{
  "hidden_size": 96,
  "intermediate_size": 256,
  "norm": "rmsnorm",
  "init_std_down": 0.0,
  "decay_fraction": 0.387,
  "max_seq_len": 1024
}
Each number is 50 + 12 x the weight over its row's rms, rounded and kept within 0 to 99. Layers, rows and columns count from 0. The size before them is the row's rms in percent of the matrix's.

# layer 6 MLP up, 256x96, rms 0.287, rows 0-48, columns 48-95
108:57 28 60 38 46 41 36 58 47 53 35 37 45 51 49 67 65 58 65 74 52 48 48 24 18 48 38 55 39 36 43 52 65 65 45 52 60 54 46 40 51 49 61 50 72 57 48 68
092:39 51 50 53 56 68 51 57 62 50 28 23 63 48 61 46 64 41 55 60 40 52 40 55 39 73 61 53 42 48 65 50 46 52 82 64 59 57 50 37 38 39 42 72 69 66 51 51
099:41 58 40 48 68 48 45 50 48 56 47 40 29 43 51 47 54 69 55 54 64 42 63 55 50 64 66 49 59 43 62 51 65 44 55 51 43 64 42 49 48 68 38 49 39 37 66 57
099:60 70 46 63 61 60 60 59 40 40 61 67 46 51 53 35 46 51 63 46 27 54 58 52 62 51 59 37 51 73 52 68 46 55 46 46 45 39 48 24 47 66 52 53 37 76 56 44
106:60 29 54 60 36 50 37 46 40 51 40 85 33 45 37 57 58 72 54 43 61 73 46 48 39 43 62 42 49 39 41 48 62 53 22 59 57 45 50 55 35 29 44 53 49 39 54 55
104:45 50 39 43 32 52 37 39 68 34 39 49 27 50 63 65 53 55 45 44 48 47 64 45 69 54 48 67 45 60 56 46 37 50 51 36 63 38 29 34 39 66 50 49 34 38 51 23
103:32 41 71 55 31 68 62 64 47 50 51 26 66 48 52 67 42 61 20 60 35 43 42 57 46 60 50 69 63 33 40 45 44 63 59 37 44 28 50 39 44 30 57 56 57 66 39 40
084:45 46 49 53 35 52 53 27 51 32 73 48 44 51 45 63 52 40 47 67 37 41 51 53 48 47 46 49 46 55 31 75 43 37 55 61 45 33 56 42 65 57 50 35 49 45 18 47
099:59 58 68 60 60 44 46 65 51 45 66 52 59 06 50 64 57 56 57 50 54 47 52 36 46 64 55 54 47 43 66 48 48 41 62 56 42 43 50 67 69 56 61 39 51 63 42 56
098:39 65 58 60 44 53 47 62 39 54 69 54 55 48 55 66 64 46 55 56 66 54 80 47 38 42 43 59 42 40 58 51 61 61 67 55 65 43 51 63 52 57 58 45 61 65 68 64
108:67 49 77 38 39 58 50 55 42 56 58 43 53 46 70 44 55 50 51 29 26 54 55 48 52 46 69 52 61 68 49 55 49 45 61 42 36 61 53 68 49 60 53 62 72 46 45 49
097:78 41 49 47 45 45 32 37 41 62 53 36 67 47 53 59 63 40 52 37 65 67 39 52 38 31 46 38 37 48 48 25 59 64 51 47 40 26 38 36 79 41 54 67 36 55 57 41
106:51 63 37 68 41 52 43 48 46 75 43 48 48 57 36 66 48 49 38 34 28 62 62 28 37 49 64 43 45 29 41 33 43 35 51 54 66 23 39 40 66 33 56 42 42 51 48 48
099:49 53 27 33 71 58 65 36 41 49 72 45 45 61 81 69 52 36 46 28 64 46 36 49 53 61 53 57 73 57 60 40 50 51 51 49 55 46 43 39 77 71 51 44 47 51 42 56
102:48 46 44 63 62 32 48 30 78 42 64 44 62 65 46 31 42 49 35 44 29 22 32 39 36 52 53 59 60 27 61 31 57 66 72 45 47 31 61 49 67 33 43 56 51 32 62 50
101:27 41 44 57 59 35 50 35 36 42 43 69 28 60 59 66 59 59 53 51 58 41 60 44 38 63 50 42 66 75 55 49 50 36 58 60 49 86 65 61 46 57 30 56 64 50 65 50
107:45 64 57 73 51 43 63 47 62 41 84 56 61 57 54 54 67 53 61 56 71 46 61 52 64 53 33 28 51 68 40 59 62 55 58 43 47 58 39 29 44 34 38 39 50 48 64 58
100:61 41 48 45 57 59 50 44 62 15 59 45 52 28 40 49 44 29 40 51 72 45 56 72 43 58 60 67 61 47 24 62 44 68 43 48 51 69 46 35 58 64 53 42 60 62 56 38
101:45 66 60 40 63 55 61 62 36 25 66 39 44 34 31 55 50 76 56 72 46 61 50 72 61 35 71 33 63 64 35 64 64 38 47 46 36 36 50 33 51 55 46 38 27 61 57 46
097:65 60 71 55 82 40 57 37 46 65 61 65 49 50 39 49 43 53 43 51 33 50 59 55 22 33 48 57 30 38 60 31 33 53 53 37 54 39 41 67 54 56 63 43 53 38 47 49
100:51 28 59 29 23 48 53 66 42 37 47 52 50 40 49 37 35 32 50 64 53 47 52 48 38 43 40 56 56 50 48 43 47 52 37 24 68 67 45 45 43 29 45 60 62 65 45 45
093:42 65 84 60 50 55 52 47 70 47 68 54 37 45 50 69 57 56 68 58 65 30 44 53 52 58 47 46 47 42 40 46 50 48 34 50 27 43 24 36 56 49 42 56 50 55 48 37
096:54 64 37 51 26 43 35 56 49 57 29 61 36 60 48 60 41 60 48 45 65 63 62 36 37 49 36 43 69 75 62 37 49 42 65 27 33 30 39 55 63 30 42 35 50 33 58 69
112:48 46 38 39 52 55 47 68 51 50 42 62 60 68 71 45 27 49 39 54 68 50 31 65 37 37 74 64 60 44 29 44 51 66 68 42 45 37 42 36 61 48 48 69 56 65 55 38
097:35 73 54 58 59 69 49 55 59 27 39 50 45 58 40 30 60 39 49 44 78 40 64 49 63 39 58 43 34 60 56 58 37 30 49 43 38 68 60 39 30 55 59 59 68 44 38 64
099:72 41 56 60 53 62 62 52 79 50 37 55 20 40 46 49 41 33 39 75 24 49 63 44 65 39 69 47 32 35 50 54 51 58 56 53 54 45 51 28 58 44 50 48 46 50 66 42
096:45 65 58 34 63 52 52 47 69 44 46 43 55 42 69 52 53 58 47 44 63 48 64 29 38 52 52 61 44 50 58 60 66 35 61 58 56 59 46 49 56 41 64 60 54 66 44 55
104:44 57 54 42 46 54 45 55 50 63 68 54 54 51 72 63 36 51 60 41 36 51 47 46 41 50 45 58 50 42 40 54 48 43 30 70 61 24 87 54 76 56 71 26 46 55 57 62
098:38 49 58 24 51 51 32 55 46 44 74 48 37 47 60 56 63 65 56 48 62 55 37 58 84 49 63 53 46 57 40 63 47 67 57 51 30 69 49 55 41 44 33 48 40 53 44 76
096:39 37 63 43 40 54 60 39 53 34 39 66 26 32 63 48 35 65 43 58 57 63 41 46 54 25 56 43 59 60 53 36 43 55 52 38 64 52 38 55 33 60 30 65 50 47 40 66
103:38 20 53 55 59 51 53 36 50 50 59 25 30 71 48 44 68 54 63 49 65 51 41 49 29 54 45 55 40 23 34 61 52 74 56 49 49 42 34 57 38 57 37 36 57 56 45 43
101:62 37 53 38 43 42 18 62 45 52 34 66 57 56 53 34 50 58 76 71 43 53 35 61 57 59 33 51 40 59 38 58 65 37 51 72 55 55 26 45 45 26 52 50 31 52 46 50
088:30 45 48 46 71 53 54 68 21 32 54 63 44 41 38 50 43 51 49 58 61 39 37 67 47 51 39 43 43 41 74 58 59 66 71 47 41 61 57 35 56 51 59 60 53 46 38 59
082:38 52 61 39 55 55 47 40 26 44 40 32 44 31 46 52 54 58 20 29 49 42 56 57 42 71 32 40 56 51 35 54 22 46 50 38 63 54 35 59 72 51 47 26 44 42 56 60
103:59 64 40 64 42 47 59 74 48 55 41 59 57 53 09 59 28 47 58 48 71 38 64 35 46 51 59 60 45 37 50 58 46 65 36 49 33 54 59 29 46 58 53 53 71 44 52 39
099:70 40 65 54 46 37 47 49 64 66 71 82 41 41 51 49 51 59 33 58 47 45 48 67 56 54 44 46 64 40 56 62 36 27 59 56 48 51 42 24 47 61 39 49 45 66 46 66
105:79 65 42 48 60 51 50 51 50 71 46 36 53 54 32 25 44 65 31 80 60 70 69 56 20 40 67 37 49 60 54 65 61 60 64 42 53 57 52 41 42 56 66 42 64 47 62 44
095:51 38 46 39 45 77 45 49 41 54 49 37 31 45 44 46 55 45 49 46 33 38 39 19 39 43 38 73 55 54 43 51 19 42 69 58 62 55 52 37 68 41 39 60 37 45 47 57
097:37 47 61 31 60 18 51 59 53 48 41 44 46 59 71 82 36 67 41 59 43 54 64 34 49 52 55 48 44 56 58 61 64 51 61 52 20 62 52 55 58 40 25 50 48 50 38 28
106:63 35 55 29 74 71 51 64 50 51 45 52 57 46 31 59 44 36 35 49 44 60 36 32 47 27 30 51 56 55 41 51 65 50 92 41 43 70 50 58 51 49 54 56 51 73 53 46
098:55 52 46 48 56 47 62 48 60 54 55 33 30 41 27 27 73 43 65 49 47 49 42 65 41 43 49 40 58 47 71 62 69 67 29 53 56 58 50 66 36 45 58 67 60 55 51 58
105:48 71 56 54 56 63 44 54 52 62 79 59 49 61 59 50 51 51 68 70 81 61 59 45 44 48 55 25 55 39 35 57 51 34 39 45 45 24 70 44 29 64 61 56 57 57 64 60
105:74 38 54 53 47 55 53 35 68 46 45 37 48 56 64 44 60 45 59 56 55 58 52 60 53 43 54 50 39 96 61 39 74 52 64 65 73 34 60 53 57 65 53 38 76 56 56 51
093:52 64 45 72 59 62 38 30 36 69 51 27 56 49 49 65 79 43 54 52 58 72 51 47 40 32 46 43 44 35 63 53 41 39 43 55 54 62 49 55 59 58 70 38 50 26 63 54
095:46 55 50 55 34 44 53 41 55 50 57 43 39 67 49 34 73 30 48 43 42 67 53 60 55 18 21 67 47 61 52 32 48 56 36 69 50 39 78 48 42 40 77 66 50 66 57 52
095:48 58 49 56 52 52 46 55 60 51 41 62 40 81 76 65 55 35 71 60 54 63 53 46 36 58 40 47 50 44 60 55 46 41 41 40 44 55 39 47 55 48 47 63 55 43 56 46
110:63 50 51 56 21 43 41 48 50 39 56 57 58 40 39 56 59 60 46 64 63 24 62 32 47 39 54 46 48 40 30 42 42 44 43 42 48 58 46 67 70 49 23 55 45 39 50 53
101:44 57 53 49 73 48 45 60 72 58 51 48 35 58 50 54 48 50 64 52 21 47 63 31 55 38 47 46 30 62 58 44 48 58 64 51 46 45 29 51 35 37 67 67 76 51 25 49
097:46 62 55 50 79 49 68 58 58 52 43 53 58 44 48 61 41 52 64 27 42 52 60 46 44 56 50 43 44 61 21 72 60 70 54 41 37 55 20 27 42 34 42 28 53 66 42 35
# layer 6 MLP down (transposed), 256x96, rms 0.283, rows 0-47, columns 48-95
106:58 42 22 58 50 79 57 49 44 37 54 79 31 42 44 62 64 23 31 60 51 34 52 58 66 56 52 59 48 29 60 63 33 50 60 61 57 56 47 61 34 39 47 45 69 47 56 47
091:34 37 43 45 48 64 54 31 49 64 53 51 51 69 55 74 49 38 58 48 46 51 75 33 52 69 64 87 52 34 49 58 37 39 61 59 31 42 46 68 42 38 34 56 54 43 46 30
098:50 49 49 49 48 34 68 52 37 45 72 55 51 32 52 61 71 56 50 62 59 48 55 46 32 48 46 96 30 60 62 37 43 84 63 78 61 55 44 48 54 62 60 58 36 45 48 58
099:58 40 60 58 47 46 47 44 42 54 72 35 59 58 43 38 29 50 61 66 52 58 52 36 55 46 53 57 44 42 35 49 59 54 23 48 38 61 54 38 47 52 40 42 39 45 47 47
102:57 45 62 70 57 72 38 53 64 24 42 52 58 63 57 65 44 36 58 46 69 62 46 49 44 47 60 59 50 45 49 67 49 34 46 57 57 64 55 63 49 48 63 61 58 18 47 61
102:48 25 64 48 62 44 75 54 51 54 27 66 65 68 56 46 41 52 60 62 44 41 53 48 37 63 52 47 48 39 42 51 11 51 64 74 39 50 48 49 54 44 76 40 51 32 56 49
098:79 49 44 51 47 33 41 49 54 48 45 47 53 47 67 69 75 41 48 54 65 51 38 58 54 29 54 16 62 55 57 46 48 51 56 23 55 58 52 52 71 49 50 41 49 42 65 74
090:44 59 51 62 46 60 47 58 41 51 53 60 49 39 58 42 66 44 47 72 40 68 68 56 36 27 51 20 44 65 61 45 60 59 61 64 43 34 31 43 60 53 60 63 57 52 55 46
098:38 31 46 53 54 54 57 47 60 35 62 47 71 46 55 58 42 56 52 63 63 25 60 40 57 46 54 45 66 49 28 36 32 46 52 50 45 78 44 64 50 55 39 71 41 63 42 50
092:56 65 60 57 60 40 37 57 50 41 54 50 43 37 52 48 59 42 40 65 50 55 56 58 42 49 21 50 53 64 52 66 58 58 60 44 37 34 58 55 59 68 39 28 52 55 39 73
110:67 26 50 41 46 52 59 42 27 58 38 45 37 41 36 56 39 60 64 45 66 30 52 55 48 54 72 34 51 49 34 55 45 53 60 50 60 44 74 59 46 56 56 53 50 52 60 43
100:44 73 51 42 63 77 69 67 30 59 74 60 46 52 33 29 61 42 38 46 35 42 48 56 60 57 54 64 34 64 52 60 40 70 43 27 58 47 45 53 38 67 37 53 61 52 38 48
103:62 64 60 47 66 40 65 49 55 50 41 49 36 50 26 34 47 36 41 54 60 38 28 57 35 33 66 36 60 55 53 32 54 66 45 33 60 45 38 55 55 57 57 60 38 69 59 41
100:47 57 48 45 45 38 63 57 53 48 64 54 49 58 57 54 45 48 51 43 88 68 55 59 62 50 56 94 35 56 47 35 53 33 47 67 49 60 57 54 50 43 33 43 36 40 43 61
102:50 60 71 71 67 54 55 53 40 43 45 54 38 45 50 33 62 42 69 47 42 37 72 63 34 59 54 60 34 58 61 38 55 50 68 63 33 49 59 55 42 48 59 65 56 67 78 51
105:64 54 64 53 48 49 51 57 56 70 44 58 65 63 41 66 31 44 52 57 48 51 70 36 48 56 62 45 45 57 61 57 23 42 57 26 60 59 38 63 45 44 61 54 34 46 72 41
103:59 43 47 42 42 40 49 60 56 64 63 68 43 52 45 60 65 41 27 38 52 48 53 63 43 36 56 36 55 56 56 52 60 68 61 46 68 54 36 40 50 45 37 51 40 54 61 59
099:70 48 58 62 71 50 54 58 59 24 36 39 46 35 36 47 16 50 58 42 54 65 39 67 42 61 57 47 45 41 38 38 64 62 54 63 53 56 78 50 55 50 40 40 48 60 22 47
095:35 55 48 34 33 59 69 45 54 52 46 50 50 53 70 58 39 49 51 34 33 25 55 42 45 37 30 43 11 37 42 37 48 53 49 42 83 64 53 50 56 55 68 47 36 57 50 34
097:26 48 54 34 38 63 45 51 46 17 40 38 41 50 29 66 47 56 54 40 42 35 51 24 65 58 32 55 42 53 62 53 41 44 49 37 42 60 52 47 43 36 36 52 72 44 42 60
094:36 45 47 64 47 59 65 52 73 65 39 68 45 56 58 71 51 70 47 41 51 41 61 49 36 28 67 57 62 48 51 50 35 62 51 63 37 46 67 72 46 56 54 63 55 52 66 55
091:55 54 34 45 38 52 69 51 44 55 32 14 53 49 48 57 61 44 45 34 65 31 45 71 39 72 56 48 56 52 56 51 35 65 61 46 59 41 67 38 32 55 43 39 58 85 43 51
099:27 59 31 45 50 58 51 33 60 41 25 47 47 41 58 54 34 59 32 63 52 58 38 30 62 54 37 60 69 53 65 57 42 49 56 32 30 35 46 44 54 39 48 67 54 41 56 52
115:50 45 69 44 36 59 53 68 50 60 48 61 62 47 62 52 57 45 79 54 21 77 40 55 56 40 58 55 47 54 69 45 28 49 44 53 47 59 49 70 48 50 53 58 48 49 43 56
096:36 57 64 60 46 34 40 54 51 64 50 53 51 37 35 62 68 50 38 44 78 55 57 11 46 71 50 44 38 53 56 76 59 34 46 41 52 24 42 51 34 46 52 62 36 51 68 60
102:41 37 55 23 37 60 52 53 62 49 55 40 50 44 42 35 38 64 31 52 38 44 67 48 59 81 54 66 53 58 51 35 37 44 62 30 40 59 52 42 69 48 57 51 74 54 37 55
101:37 48 49 45 47 58 27 46 60 74 52 39 74 46 66 44 63 63 44 47 26 40 43 65 63 44 65 47 49 59 55 46 67 49 58 66 53 68 67 48 54 40 44 49 38 49 34 59
098:49 73 49 58 40 51 48 40 40 49 44 51 48 71 51 56 53 32 66 36 61 54 53 45 62 42 62 04 60 48 74 46 35 45 71 24 43 67 60 37 37 47 41 40 53 55 70 45
094:55 39 58 48 39 55 51 55 40 44 30 53 52 46 65 64 55 30 31 36 65 39 43 39 34 46 60 41 50 52 67 55 52 54 54 73 58 55 42 44 45 60 66 63 43 22 58 57
100:52 42 35 64 60 43 33 57 62 44 65 47 66 52 47 60 50 40 43 41 37 50 47 53 50 52 51 48 48 58 75 46 72 26 45 54 49 54 53 52 48 51 77 74 64 40 47 41
103:56 74 48 67 53 52 37 67 43 65 56 65 50 36 53 47 46 60 58 45 52 28 51 60 47 56 45 66 43 67 42 46 59 49 27 59 21 22 56 40 28 51 49 63 57 57 39 44
100:57 40 44 54 33 59 27 45 58 50 52 48 44 55 44 53 49 41 42 48 33 66 38 59 44 43 47 53 61 72 50 62 44 57 60 60 49 49 57 61 59 51 36 57 31 41 45 38
087:31 58 33 50 58 60 38 61 60 66 45 46 44 39 54 37 74 28 47 60 37 44 45 42 47 51 38 38 31 44 45 41 42 48 65 67 48 33 61 45 52 67 26 71 42 39 29 64
096:39 59 50 59 58 44 54 27 49 50 68 48 50 50 46 43 45 57 40 59 40 53 40 42 59 66 36 58 53 52 51 46 38 57 52 00 58 47 51 48 55 56 41 40 45 57 72 41
098:60 49 58 63 46 63 48 69 47 42 64 47 45 58 58 47 62 54 42 82 56 75 31 50 46 34 37 47 50 68 39 44 27 66 37 53 55 44 52 68 68 47 65 36 49 54 46 89
096:38 46 62 64 54 59 34 44 71 59 40 57 43 50 71 48 35 56 62 71 60 71 63 53 70 48 48 54 43 50 47 59 41 51 52 61 78 67 52 47 60 45 36 57 55 55 66 72
104:57 58 48 48 54 38 51 55 49 32 45 52 39 59 53 34 40 69 42 54 43 47 65 44 52 51 46 62 43 30 46 60 33 47 51 99 63 40 51 48 40 34 54 41 53 50 34 46
096:43 55 57 45 41 45 24 60 37 47 58 38 44 59 32 42 63 52 48 45 49 53 67 63 53 48 60 38 48 59 38 46 29 52 51 00 40 54 52 42 51 57 15 67 45 63 44 55
101:39 31 42 35 57 29 65 46 30 46 65 57 24 38 51 69 56 47 50 52 42 53 55 49 49 41 52 46 52 68 50 49 69 72 59 40 64 64 53 57 69 46 75 44 50 70 42 52
104:42 63 57 45 38 49 35 47 52 49 67 39 38 56 61 55 57 47 35 50 64 32 26 73 32 48 49 31 60 57 42 38 30 36 44 46 44 43 53 64 47 53 20 43 51 54 35 71
101:48 44 43 38 49 62 40 57 50 58 46 32 48 63 39 60 62 58 32 50 63 48 75 44 60 40 42 46 37 46 46 40 33 29 57 88 46 42 66 48 29 65 29 46 57 42 35 48
108:64 53 45 59 67 34 56 48 55 39 60 29 43 50 48 52 50 73 39 68 40 50 52 45 49 43 62 52 45 61 44 53 39 49 62 90 51 50 53 50 71 40 53 43 44 46 47 48
091:42 44 54 51 50 59 70 35 37 43 23 59 45 55 37 59 55 48 52 46 52 55 23 55 63 51 51 99 68 49 56 62 37 59 48 95 50 51 43 33 50 37 48 54 52 54 39 36
095:36 35 50 61 44 50 48 30 46 42 63 72 63 56 58 35 57 54 58 49 52 62 47 30 40 52 63 31 56 28 49 49 44 59 58 57 52 39 51 44 43 35 51 56 67 26 28 49
099:50 33 59 52 49 31 56 61 48 46 60 78 55 60 35 37 68 57 54 44 60 41 47 42 51 65 57 61 67 52 44 41 36 78 58 48 66 47 39 43 30 62 43 37 40 47 51 53
092:50 53 40 49 61 61 39 49 40 79 70 36 37 48 54 71 54 37 35 28 55 47 48 66 27 68 55 64 44 51 54 49 42 53 29 56 43 41 48 48 53 65 54 35 29 45 56 30
104:44 64 49 62 56 48 31 59 51 69 57 49 58 62 39 37 32 71 60 66 49 42 36 75 43 62 50 53 46 68 52 28 50 32 42 29 57 49 39 48 56 54 68 54 47 50 58 60
102:48 50 46 61 60 50 38 55 67 46 72 42 49 33 60 42 66 38 48 57 54 51 42 65 62 52 37 71 62 42 37 52 64 55 41 58 35 50 43 34 56 56 40 56 65 69 62 49
# layer 6 MLP gate, 256x96, rms 0.309, rows 1-48, columns 48-95
101:34 33 47 48 46 43 53 40 53 44 55 66 64 51 29 32 47 48 51 37 55 31 57 46 48 44 33 44 61 54 34 46 47 35 43 60 48 55 49 31 54 57 53 60 40 36 33 67
101:60 74 65 38 43 63 48 33 38 56 42 53 72 55 38 78 48 42 51 53 49 45 57 41 44 26 55 40 53 49 47 68 45 39 54 61 41 37 56 34 48 47 59 50 56 70 50 45
102:49 53 40 48 45 39 35 45 59 36 44 36 56 44 52 43 52 49 47 50 52 14 55 55 50 53 39 38 46 60 62 53 24 36 47 58 39 55 25 71 47 39 59 60 34 35 67 26
108:40 44 74 57 56 66 71 62 59 72 34 37 37 41 57 55 44 34 60 53 48 26 52 46 63 55 32 57 26 62 49 40 47 55 73 49 35 51 49 59 68 67 32 33 73 39 65 46
100:57 49 43 68 66 38 47 67 30 74 48 67 40 61 43 31 55 56 57 61 42 40 58 49 49 41 65 46 29 66 47 21 51 53 60 48 47 68 57 39 38 55 26 48 46 68 44 53
101:51 30 52 55 43 99 45 48 67 55 43 29 57 48 59 57 51 52 45 47 55 57 31 44 61 34 59 49 65 26 48 48 34 66 64 42 35 50 53 61 61 30 37 54 36 30 32 33
092:47 66 34 59 44 57 39 82 55 49 53 53 67 60 68 37 53 36 36 55 45 49 45 69 36 45 54 46 56 58 49 50 71 30 60 70 50 42 56 41 51 72 48 60 59 47 46 64
101:54 55 30 57 71 46 54 48 43 56 61 56 49 52 45 72 58 51 24 45 63 46 52 36 49 35 75 41 55 60 54 43 52 38 65 50 44 72 48 45 56 30 41 36 53 44 46 48
085:42 49 73 58 46 59 47 56 40 71 47 58 47 41 73 76 61 40 51 50 74 59 73 40 59 57 39 66 61 26 53 55 76 62 56 69 53 27 50 62 45 53 50 64 43 53 53 62
102:44 69 40 50 46 38 48 51 34 48 46 48 70 50 58 76 41 43 39 42 66 53 47 50 43 50 48 42 44 48 55 65 49 37 43 49 44 53 45 77 55 51 31 70 36 21 55 52
098:49 48 38 39 54 48 52 42 69 60 54 61 51 63 57 36 61 62 68 46 53 64 55 31 37 45 39 51 42 60 58 47 63 38 32 54 21 38 40 37 31 77 29 35 49 52 41 42
110:36 69 54 53 51 56 28 65 37 69 50 41 67 41 64 65 48 54 52 61 46 37 41 48 53 34 20 43 61 37 46 29 72 33 33 46 48 65 42 46 40 35 44 50 37 61 56 24
094:38 63 56 48 84 56 62 38 27 52 33 69 38 54 64 54 45 57 48 53 47 46 35 45 61 41 68 58 59 42 57 45 50 46 49 43 39 46 74 56 31 33 59 68 49 69 80 45
104:47 58 68 41 56 37 57 48 38 52 64 39 69 60 60 40 41 68 45 53 54 53 41 59 50 47 33 81 29 79 45 57 37 33 55 59 59 53 51 32 48 52 84 42 65 57 55 39
101:43 52 16 54 42 31 45 42 57 53 51 56 38 44 28 50 50 44 63 52 41 36 70 47 42 64 50 61 40 54 65 46 44 82 40 74 40 52 80 52 77 44 38 46 50 54 40 60
107:54 59 52 65 75 63 46 15 38 26 65 57 55 69 55 72 27 30 48 42 55 45 62 45 49 58 53 50 42 66 30 67 44 63 72 63 50 64 60 47 47 47 23 56 49 56 45 57
098:66 54 63 51 62 60 29 41 55 45 45 28 42 32 25 36 32 49 40 54 39 56 61 75 44 58 70 50 50 59 48 51 62 44 71 71 36 61 55 38 62 76 37 40 45 80 43 51
101:59 83 40 52 59 54 49 46 57 40 84 53 42 59 38 60 42 67 51 51 60 48 68 60 35 17 67 38 73 53 42 63 40 45 61 45 63 30 50 45 56 49 62 45 41 59 45 57
099:46 53 49 62 52 62 52 79 45 73 28 41 56 60 56 61 25 46 55 52 47 46 38 54 37 49 63 32 50 21 56 27 60 59 40 51 50 65 56 55 45 64 48 61 44 39 59 46
102:52 44 39 64 59 56 33 65 38 62 56 48 42 60 48 47 77 39 56 42 58 50 65 29 30 60 34 61 33 42 35 30 57 56 79 43 51 36 54 31 57 44 32 47 50 68 62 48
091:35 63 33 50 61 49 40 52 48 54 51 47 65 53 31 55 48 48 31 59 39 31 50 71 52 66 32 59 27 46 80 54 59 61 65 58 43 54 31 47 63 44 38 28 23 52 49 63
090:56 20 65 61 65 41 53 49 64 46 74 44 46 46 52 44 55 46 62 59 45 39 63 71 56 44 69 56 38 25 42 54 57 49 42 68 49 85 57 43 26 67 55 49 64 74 51 36
110:59 65 66 54 67 64 47 43 40 42 65 47 58 48 58 50 54 60 57 64 56 39 30 70 54 32 41 48 55 40 42 41 28 28 39 46 42 35 36 44 81 44 43 71 38 55 66 58
107:47 43 61 87 47 38 47 46 53 65 56 55 70 46 50 52 47 42 40 38 41 58 62 27 49 56 42 60 40 49 60 52 26 60 56 53 36 41 72 53 88 53 41 60 65 45 53 27
096:43 37 48 58 83 39 71 57 56 67 59 60 55 31 56 53 65 61 62 46 73 51 50 43 50 53 45 51 36 62 58 46 34 65 39 60 33 46 36 65 61 48 29 71 39 41 66 58
098:44 46 47 21 61 50 55 35 55 42 53 50 71 38 61 61 45 58 32 42 59 65 49 57 64 41 72 36 42 57 55 62 55 70 82 45 64 75 66 51 56 57 53 53 30 58 36 51
102:50 56 46 37 51 66 61 36 65 47 48 45 39 78 71 71 42 59 63 42 26 37 56 73 69 31 47 54 63 47 51 61 21 44 62 51 49 45 53 65 51 44 64 48 48 71 45 74
095:49 63 60 45 51 28 40 20 26 58 76 54 54 63 43 37 63 47 33 44 40 47 60 63 42 59 51 64 47 60 52 46 36 54 48 53 56 32 51 50 54 62 55 56 53 56 52 35
098:42 64 47 32 64 56 67 57 60 49 28 50 70 43 42 56 53 43 60 57 47 58 54 59 43 85 51 38 58 52 39 47 32 63 49 50 50 44 72 31 25 66 50 53 41 50 51 57
105:46 38 50 62 61 67 55 56 39 56 41 56 38 39 41 54 45 53 56 13 54 39 57 62 38 61 41 68 52 44 55 39 68 61 36 54 37 54 40 45 38 34 35 54 48 53 79 36
105:44 58 70 59 61 36 53 46 48 56 43 51 58 44 63 54 55 54 39 63 38 48 52 62 41 44 67 68 58 39 40 32 40 57 46 51 39 31 68 63 58 62 56 61 60 34 69 48
090:44 47 63 26 54 58 60 40 53 57 42 65 48 48 40 29 50 38 35 25 43 62 69 72 70 43 64 42 48 54 50 63 39 47 38 34 41 62 36 41 53 57 42 50 60 46 48 42
087:49 45 48 48 52 41 49 56 53 70 35 50 62 47 57 29 59 56 40 72 32 25 44 57 30 64 55 58 44 56 48 47 35 80 66 60 57 47 55 33 64 62 33 53 19 36 39 51
096:33 50 45 33 51 59 43 49 48 81 57 49 52 27 69 65 58 48 60 54 60 64 51 43 58 30 53 63 51 51 51 59 59 75 61 62 69 50 27 69 45 43 54 54 48 41 41 55
094:52 48 47 53 39 51 52 41 64 60 42 61 55 46 56 47 37 47 58 74 55 60 44 41 39 54 57 57 32 44 66 53 20 60 65 63 24 59 61 48 55 61 33 66 58 55 47 33
096:45 51 43 29 48 58 65 51 49 61 54 68 56 48 58 51 44 40 48 36 70 56 36 47 53 66 38 69 53 40 23 44 61 39 40 54 49 53 18 43 72 29 32 45 48 49 51 51
098:34 42 65 51 43 61 45 53 48 46 45 23 46 43 45 59 54 41 52 40 45 32 50 23 41 54 56 59 67 38 34 54 40 59 73 66 44 63 50 43 66 33 32 64 42 61 60 47
100:44 56 47 33 47 41 44 55 56 62 48 50 43 37 59 85 26 47 71 51 60 53 49 51 61 36 45 79 54 41 48 31 38 55 64 51 49 34 33 43 42 53 66 48 38 37 50 54
098:35 49 57 37 67 52 45 59 60 66 56 34 61 49 54 50 63 78 60 67 53 60 71 40 50 46 49 52 39 30 52 73 42 55 47 55 47 47 33 41 61 70 46 72 49 66 61 63
106:54 42 39 60 52 46 43 62 29 59 29 42 39 57 79 40 44 55 45 42 50 58 54 32 66 64 54 58 67 57 59 46 52 54 44 56 35 62 31 26 41 58 26 40 53 60 61 57
108:34 38 48 67 78 43 20 48 32 51 38 45 46 39 57 63 69 40 55 53 67 58 41 71 49 33 73 56 48 55 44 61 66 70 47 41 64 67 63 45 54 48 45 50 47 49 74 55
103:39 46 56 38 54 44 39 71 29 50 34 72 64 55 57 48 52 58 53 54 48 57 46 55 57 46 67 53 51 34 55 72 30 47 34 52 40 61 31 59 58 40 38 58 44 41 30 42
092:46 32 59 49 35 55 30 47 47 33 51 68 42 33 43 65 40 32 56 28 47 53 41 32 37 53 42 67 71 46 65 52 30 50 66 31 66 46 39 16 60 38 62 67 64 31 62 26
104:58 49 57 60 52 43 34 47 43 48 49 69 59 60 43 59 75 28 70 31 65 44 41 38 27 59 46 56 57 43 60 38 41 75 48 51 54 56 72 33 51 53 46 52 48 47 55 42
102:76 33 38 56 64 62 49 65 68 44 39 45 64 56 34 44 39 47 32 24 39 42 56 28 54 52 62 68 47 56 32 30 43 45 47 60 46 60 42 32 51 54 57 22 33 61 17 57
104:40 61 58 56 63 50 27 57 30 36 42 43 52 26 49 49 56 50 47 80 63 27 39 70 63 59 44 53 58 50 80 61 46 43 65 46 45 61 61 40 56 43 57 56 57 39 57 49
108:43 62 52 50 64 47 58 67 73 62 46 36 64 38 41 40 60 36 47 28 54 56 43 44 61 61 58 66 63 47 60 44 49 53 54 69 61 61 47 58 59 43 60 49 65 45 56 57
101:52 39 76 45 55 61 64 55 41 65 51 41 59 49 40 59 45 53 56 58 56 36 37 47 24 57 42 51 61 15 66 51 36 66 57 52 57 44 45 45 56 45 46 22 51 74 47 40